config = dict(
    n_layer=15,
    n_kv_head=6,
    vocab_size=825,
    norm_place='pre',
    norm_eps=1e-05,
    rope_base=2160.0,
    init_std_o=0.00566,
    init_std_up=0.031,
    grad_clip=1.0,
    final_lr_fraction=0.1,
)
Each number is 50 + 15 x the weight over its row's rms, rounded and kept within 0 to 99. Layers, rows and columns count from 0. The size before them is the row's rms in percent of the matrix's.

# down: layer 12 MLP down (transposed), 1536x192, rms 0.256, rows 828-874, columns 128-159
# up: layer 12 MLP up, 1536x192, rms 0.229, rows 829-874, columns 128-159
down828 103:60 43 38 65 62 53 74 28 45 53 46 53 60 58 32 34 47 53 52 41 33 45 48 37 63 38 86 63 48 48 34 56
up829 096:44 45 69 61 46 67 33 49 08 54 28 40 60 25 30 52 64 42 60 33 46 69 33 59 47 39 64 21 42 50 53 72
down829 089:27 47 45 32 67 63 48 48 46 48 51 28 16 63 62 48 54 53 73 52 36 67 42 12 86 52 38 55 60 51 43 59
up830 092:63 64 30 51 58 32 61 47 30 67 84 32 73 43 71 52 55 55 49 60 33 40 30 55 29 46 75 26 65 32 26 43
down830 104:20 42 65 41 17 41 42 60 52 39 60 53 39 31 45 47 59 51 42 38 63 45 70 58 70 80 47 74 71 59 57 14
up831 094:53 72 44 69 55 67 21 54 41 36 54 64 55 39 60 46 41 57 54 42 60 43 30 59 40 56 38 53 32 57 42 61
down831 091:39 59 66 52 46 30 82 58 75 68 50 42 64 43 53 71 52 35 62 39 50 63 59 46 32 50 71 25 60 48 56 35
up832 115:46 68 65 55 51 41 73 40 55 38 24 59 19 44 34 61 25 40 57 39 59 52 69 63 54 40 62 70 71 78 49 43
down832 099:60 71 50 65 52 80 32 57 27 68 62 60 32 53 52 64 40 25 77 27 63 25 53 78 67 51 52 22 40 56 50 59
up833 099:53 58 52 38 58 57 42 46 53 28 57 61 46 45 76 41 51 74 61 65 56 20 58 59 57 29 41 41 65 29 72 59
down833 096:51 76 31 41 55 46 79 54 66 54 34 61 55 63 44 27 33 39 54 50 54 97 51 48 53 50 25 49 52 51 48 38
up834 099:53 49 60 43 58 65 60 55 57 51 60 63 21 43 48 74 78 24 42 22 71 25 60 28 51 49 33 56 36 25 50 34
down834 099:67 57 51 51 60 55 61 71 42 45 16 39 61 28 44 18 43 79 24 53 31 55 50 63 58 67 76 31 36 70 33 53
up835 097:57 47 76 62 40 41 40 41 42 47 26 62 57 59 21 56 58 72 53 35 52 45 65 47 43 58 43 54 65 74 38 53
down835 095:48 69 32 66 67 51 71 71 67 53 60 48 42 64 74 33 40 41 71 42 34 23 62 43 62 44 83 75 80 31 20 26
up836 101:70 65 48 43 23 59 70 58 41 55 45 32 43 29 43 80 68 68 53 58 48 34 65 55 25 65 12 42 68 30 25 60
down836 103:56 76 64 55 48 38 39 31 56 91 58 52 58 52 39 32 18 54 44 48 67 50 39 41 57 75 25 09 35 48 56 21
up837 100:53 36 61 77 66 70 74 44 44 24 21 54 54 71 60 61 57 60 45 54 23 48 36 48 39 63 29 43 44 48 61 68
down837 097:62 43 37 30 28 31 43 56 37 32 51 72 50 45 44 46 67 50 43 52 38 65 36 16 30 60 65 57 47 53 15 75
up838 098:52 33 78 24 65 26 35 46 17 53 53 61 34 50 70 51 53 73 31 58 36 39 57 50 59 65 34 53 74 47 61 63
down838 104:45 82 44 59 52 47 54 50 57 22 72 45 65 42 52 21 61 39 58 40 39 43 40 95 30 51 49 63 38 29 30 40
up839 104:44 47 69 30 57 25 30 47 66 72 42 51 36 51 42 55 35 51 46 41 59 45 50 69 35 46 34 50 00 69 47 83
down839 102:63 54 30 68 55 75 65 44 42 45 74 27 47 44 45 38 59 48 36 41 49 55 63 41 52 51 48 56 16 33 26 09
up840 101:74 42 35 71 41 67 46 60 43 39 76 62 95 81 75 47 52 55 67 66 36 33 42 52 73 48 28 50 34 34 46 43
down840 100:40 42 62 35 42 51 50 61 55 43 44 26 45 33 40 69 69 49 60 55 41 41 58 12 41 49 57 33 52 58 61 42
up841 098:66 57 64 42 63 15 44 44 41 32 41 50 52 64 81 35 76 48 69 85 55 40 61 30 53 58 50 47 49 63 57 32
down841 098:54 44 49 37 54 86 24 30 86 50 60 33 81 43 52 88 40 46 47 43 65 24 46 59 07 50 68 52 42 39 57 76
up842 101:75 34 67 53 63 48 63 52 54 34 47 59 59 34 59 34 44 47 61 25 49 66 48 74 69 48 64 05 62 37 52 64
down842 095:78 52 53 64 38 22 50 67 42 46 41 37 52 52 66 42 68 58 72 77 44 49 55 63 39 55 58 36 61 64 59 53
up843 095:29 57 67 55 40 76 56 30 63 68 45 46 44 56 75 36 71 43 50 29 58 78 42 70 51 59 37 61 52 51 43 32
down843 097:70 27 48 45 47 82 31 35 70 25 94 50 30 49 54 73 45 56 37 37 50 56 51 65 33 59 40 47 15 39 21 67
up844 108:64 56 50 32 47 52 28 62 70 57 47 42 72 74 41 61 56 44 71 48 52 69 40 29 22 60 60 51 49 50 59 55
down844 115:56 43 43 20 50 63 44 32 62 59 56 63 14 22 32 47 45 34 41 21 58 60 50 37 55 51 54 27 74 70 85 33
up845 101:48 39 50 37 64 35 88 37 61 51 58 43 43 58 61 58 76 25 65 79 44 49 34 44 38 64 44 52 58 51 50 44
down845 106:62 74 42 36 56 81 62 38 52 63 59 76 51 41 36 35 60 60 69 46 67 66 34 65 36 49 62 62 72 63 46 43
up846 095:35 69 69 40 51 60 66 46 50 50 22 32 18 50 47 59 37 57 61 37 55 57 63 30 30 69 79 59 63 33 42 30
down846 093:54 51 50 59 57 79 39 64 24 63 67 24 49 42 46 53 43 28 32 83 48 42 45 50 37 56 68 36 75 30 48 34
up847 101:42 43 56 73 66 68 51 83 61 43 56 62 37 64 16 63 38 56 15 62 67 52 33 46 50 82 60 42 68 32 38 61
down847 104:37 34 55 45 40 48 46 32 40 52 54 48 49 55 98 47 30 62 63 57 45 69 53 52 38 76 64 31 58 63 71 64
up848 093:22 61 46 59 49 56 69 55 48 66 75 41 61 56 42 43 60 17 57 49 53 42 50 41 89 62 28 59 41 48 27 79
down848 094:57 48 42 52 51 52 42 60 45 33 69 50 48 61 45 58 30 63 48 43 59 23 22 54 44 40 75 39 26 56 92 83
up849 107:61 80 30 46 33 93 65 15 22 66 35 72 61 29 55 48 80 37 50 66 56 67 54 56 46 39 29 46 36 81 70 39
down849 106:69 74 12 53 45 62 39 37 57 56 54 38 55 38 28 62 60 19 43 62 35 58 43 30 55 20 44 60 47 53 51 53
up850 106:60 38 45 36 57 47 35 19 40 51 29 62 64 51 33 55 58 51 49 47 61 48 35 42 11 68 40 64 65 23 58 41
down850 107:50 40 52 59 43 53 68 78 36 36 47 35 62 39 52 67 54 28 79 16 75 32 84 49 36 39 39 31 43 63 31 73
up851 108:46 70 59 50 39 31 32 36 39 32 41 63 62 69 30 62 45 71 46 54 90 41 48 61 46 44 51 63 67 26 55 35
down851 103:10 46 47 48 42 58 11 11 53 49 37 61 57 52 13 43 52 55 39 47 61 44 57 28 50 27 51 63 55 48 57 50
up852 091:38 48 40 56 48 23 28 62 65 46 33 42 49 41 75 74 53 59 63 64 60 47 71 72 41 37 72 71 58 59 39 55
down852 095:44 51 67 41 62 76 27 54 42 59 59 36 46 78 52 60 50 36 43 41 45 78 48 55 29 73 67 43 47 48 41 41
up853 104:35 52 63 43 28 81 49 27 45 30 62 46 64 39 25 70 24 52 61 36 76 48 36 89 70 51 59 32 57 40 69 60
down853 104:70 53 60 46 54 39 70 76 57 24 42 51 39 88 45 87 47 50 42 28 58 25 64 33 47 43 35 72 41 31 48 66
up854 103:67 46 68 19 61 57 47 79 46 79 57 49 47 47 38 42 33 38 73 63 39 31 50 45 50 62 70 59 51 68 57 87
down854 104:62 50 77 62 32 31 58 49 56 45 18 68 27 51 75 57 44 32 34 30 91 35 39 51 19 69 57 56 46 87 55 71
up855 100:62 39 54 59 75 47 51 31 30 48 81 52 39 55 50 14 62 40 67 31 34 37 26 94 79 37 40 35 49 72 56 42
down855 097:74 36 19 78 52 32 85 73 65 50 72 29 75 45 55 74 45 73 46 55 51 52 72 47 61 36 40 33 35 18 34 44
up856 098:39 41 54 59 50 45 70 59 57 62 77 70 76 63 54 56 46 52 78 25 59 44 56 31 34 30 37 75 55 55 23 42
down856 096:34 66 63 62 59 74 35 90 52 50 58 43 06 31 71 69 49 54 47 60 50 43 50 72 37 53 30 59 81 44 47 56
up857 099:46 48 61 57 69 64 49 60 58 41 75 54 29 72 37 43 58 54 65 36 53 38 64 66 32 80 43 64 78 34 69 56
down857 101:41 22 50 31 66 11 71 53 45 48 53 32 75 35 44 38 56 31 15 56 50 76 64 22 50 56 61 59 48 37 30 66
up858 102:44 41 34 68 45 61 72 68 64 42 50 50 54 46 36 55 68 61 55 26 65 26 97 69 42 46 53 57 56 66 31 58
down858 103:08 26 57 54 31 52 62 63 65 91 45 37 54 47 50 40 54 40 27 51 55 55 43 47 35 31 27 61 69 51 54 41
up859 101:44 40 58 26 35 67 52 70 38 61 45 55 46 49 43 39 68 34 64 51 46 32 53 62 57 50 69 45 60 70 23 25
down859 100:46 46 46 16 81 09 48 16 46 51 80 25 49 67 48 69 53 49 57 45 45 32 56 42 64 46 57 79 49 23 71 45
up860 102:41 64 22 59 64 42 53 42 65 49 44 50 51 52 66 68 33 67 22 09 53 49 54 85 28 52 55 59 28 53 72 48
down860 096:73 46 58 19 51 26 42 54 37 53 59 37 69 50 34 48 51 41 83 71 39 42 60 27 42 71 24 51 70 27 28 57
up861 104:45 54 19 24 53 73 40 47 61 49 70 42 51 40 47 80 38 78 59 56 34 69 46 28 68 77 51 46 37 69 41 49
down861 104:50 66 35 63 45 41 45 54 56 69 28 30 41 33 42 28 54 53 54 74 70 58 54 66 59 50 43 45 33 48 69 72
up862 105:63 24 50 39 48 16 57 71 63 49 55 55 55 61 44 51 36 40 55 42 53 37 71 64 48 64 57 37 41 48 18 72
down862 112:49 56 61 32 59 49 26 59 63 60 71 35 19 60 58 44 69 34 33 59 59 65 40 45 66 65 45 56 26 36 74 42
up863 096:43 49 24 82 51 70 51 56 41 47 62 40 55 42 40 27 79 54 50 46 65 37 70 45 40 40 49 75 60 21 41 70
down863 100:49 44 41 64 41 44 51 53 33 48 46 54 65 21 41 53 48 38 78 46 44 18 49 64 35 54 75 26 49 56 35 37
up864 106:54 31 38 52 42 46 58 31 67 46 67 45 48 33 70 50 45 25 32 66 67 33 56 65 61 26 51 48 32 46 22 53
down864 103:20 35 60 46 39 27 59 63 58 50 43 46 53 50 29 26 53 53 74 49 49 66 63 57 44 66 22 30 89 29 40 66
up865 099:74 31 48 71 68 43 54 66 42 63 25 43 66 23 50 72 56 31 54 23 51 55 65 64 69 58 65 64 35 48 59 16
down865 093:38 48 66 46 51 43 56 58 67 35 40 41 64 53 35 53 66 41 54 61 34 23 40 58 51 43 59 69 74 43 64 87
up866 099:39 40 63 42 80 69 64 42 37 33 57 48 41 67 48 56 47 44 66 54 70 29 40 65 44 55 59 66 67 46 53 48
down866 102:42 36 47 36 51 35 63 66 46 45 55 66 69 59 76 65 34 52 41 40 54 68 43 52 58 53 34 26 56 56 33 40
up867 097:28 60 65 67 52 55 64 56 61 27 75 57 48 56 35 73 30 45 68 44 51 54 69 35 71 28 66 75 39 46 41 60
down867 096:44 28 53 28 46 42 65 45 65 60 49 67 54 46 37 62 47 58 51 39 46 23 46 33 40 50 39 63 26 39 79 54
up868 100:73 27 50 40 52 52 47 63 61 70 34 60 41 60 34 30 56 39 43 74 65 56 25 57 31 64 72 40 54 54 45 37
down868 104:79 44 24 57 42 28 67 52 48 28 20 49 70 44 64 63 57 52 52 68 37 57 52 48 60 70 27 48 46 42 80 33
up869 108:80 82 54 53 58 70 43 63 52 43 62 36 44 34 58 34 51 21 51 44 63 23 78 43 38 63 74 49 17 37 62 66
down869 107:35 27 29 63 79 36 80 63 38 32 51 55 59 44 67 66 49 33 62 47 35 38 57 40 40 73 30 50 58 56 36 19
up870 095:59 33 33 42 44 45 38 59 31 75 40 31 55 78 40 69 50 49 61 52 30 62 62 22 22 60 34 35 31 33 44 58
down870 093:33 42 54 38 64 45 45 30 56 71 56 60 31 43 39 49 61 62 49 51 63 59 30 33 35 75 48 63 67 46 64 62
up871 105:40 38 78 53 45 45 42 89 59 78 53 37 49 20 32 65 50 46 80 67 90 31 33 55 40 46 11 70 45 36 47 43
down871 099:57 32 32 42 65 47 37 29 66 35 50 54 32 64 37 43 54 61 51 37 39 33 41 45 23 33 52 53 57 75 72 54
up872 102:25 58 58 76 40 18 39 33 64 59 78 58 28 50 53 64 59 48 17 33 65 50 45 87 58 48 51 51 37 68 66 48
down872 101:45 54 53 32 50 38 47 31 59 56 48 49 53 36 40 45 59 73 42 49 48 67 26 56 38 38 38 71 43 69 42 51
up873 100:60 38 31 59 36 53 30 47 58 38 35 35 09 74 37 47 26 51 50 23 62 67 39 52 40 49 38 59 79 25 37 43
down873 112:60 49 15 45 48 21 33 62 56 36 53 45 54 42 50 71 20 58 33 42 56 81 30 57 39 56 38 29 73 28 38 47
up874 102:39 46 69 64 46 45 52 45 47 60 30 67 57 36 37 52 43 49 47 33 52 43 81 28 44 52 03 71 33 55 52 69
down874 100:12 53 55 55 71 55 48 73 51 51 54 41 48 60 68 33 54 47 68 61 56 51 28 56 38 24 89 43 70 51 27 31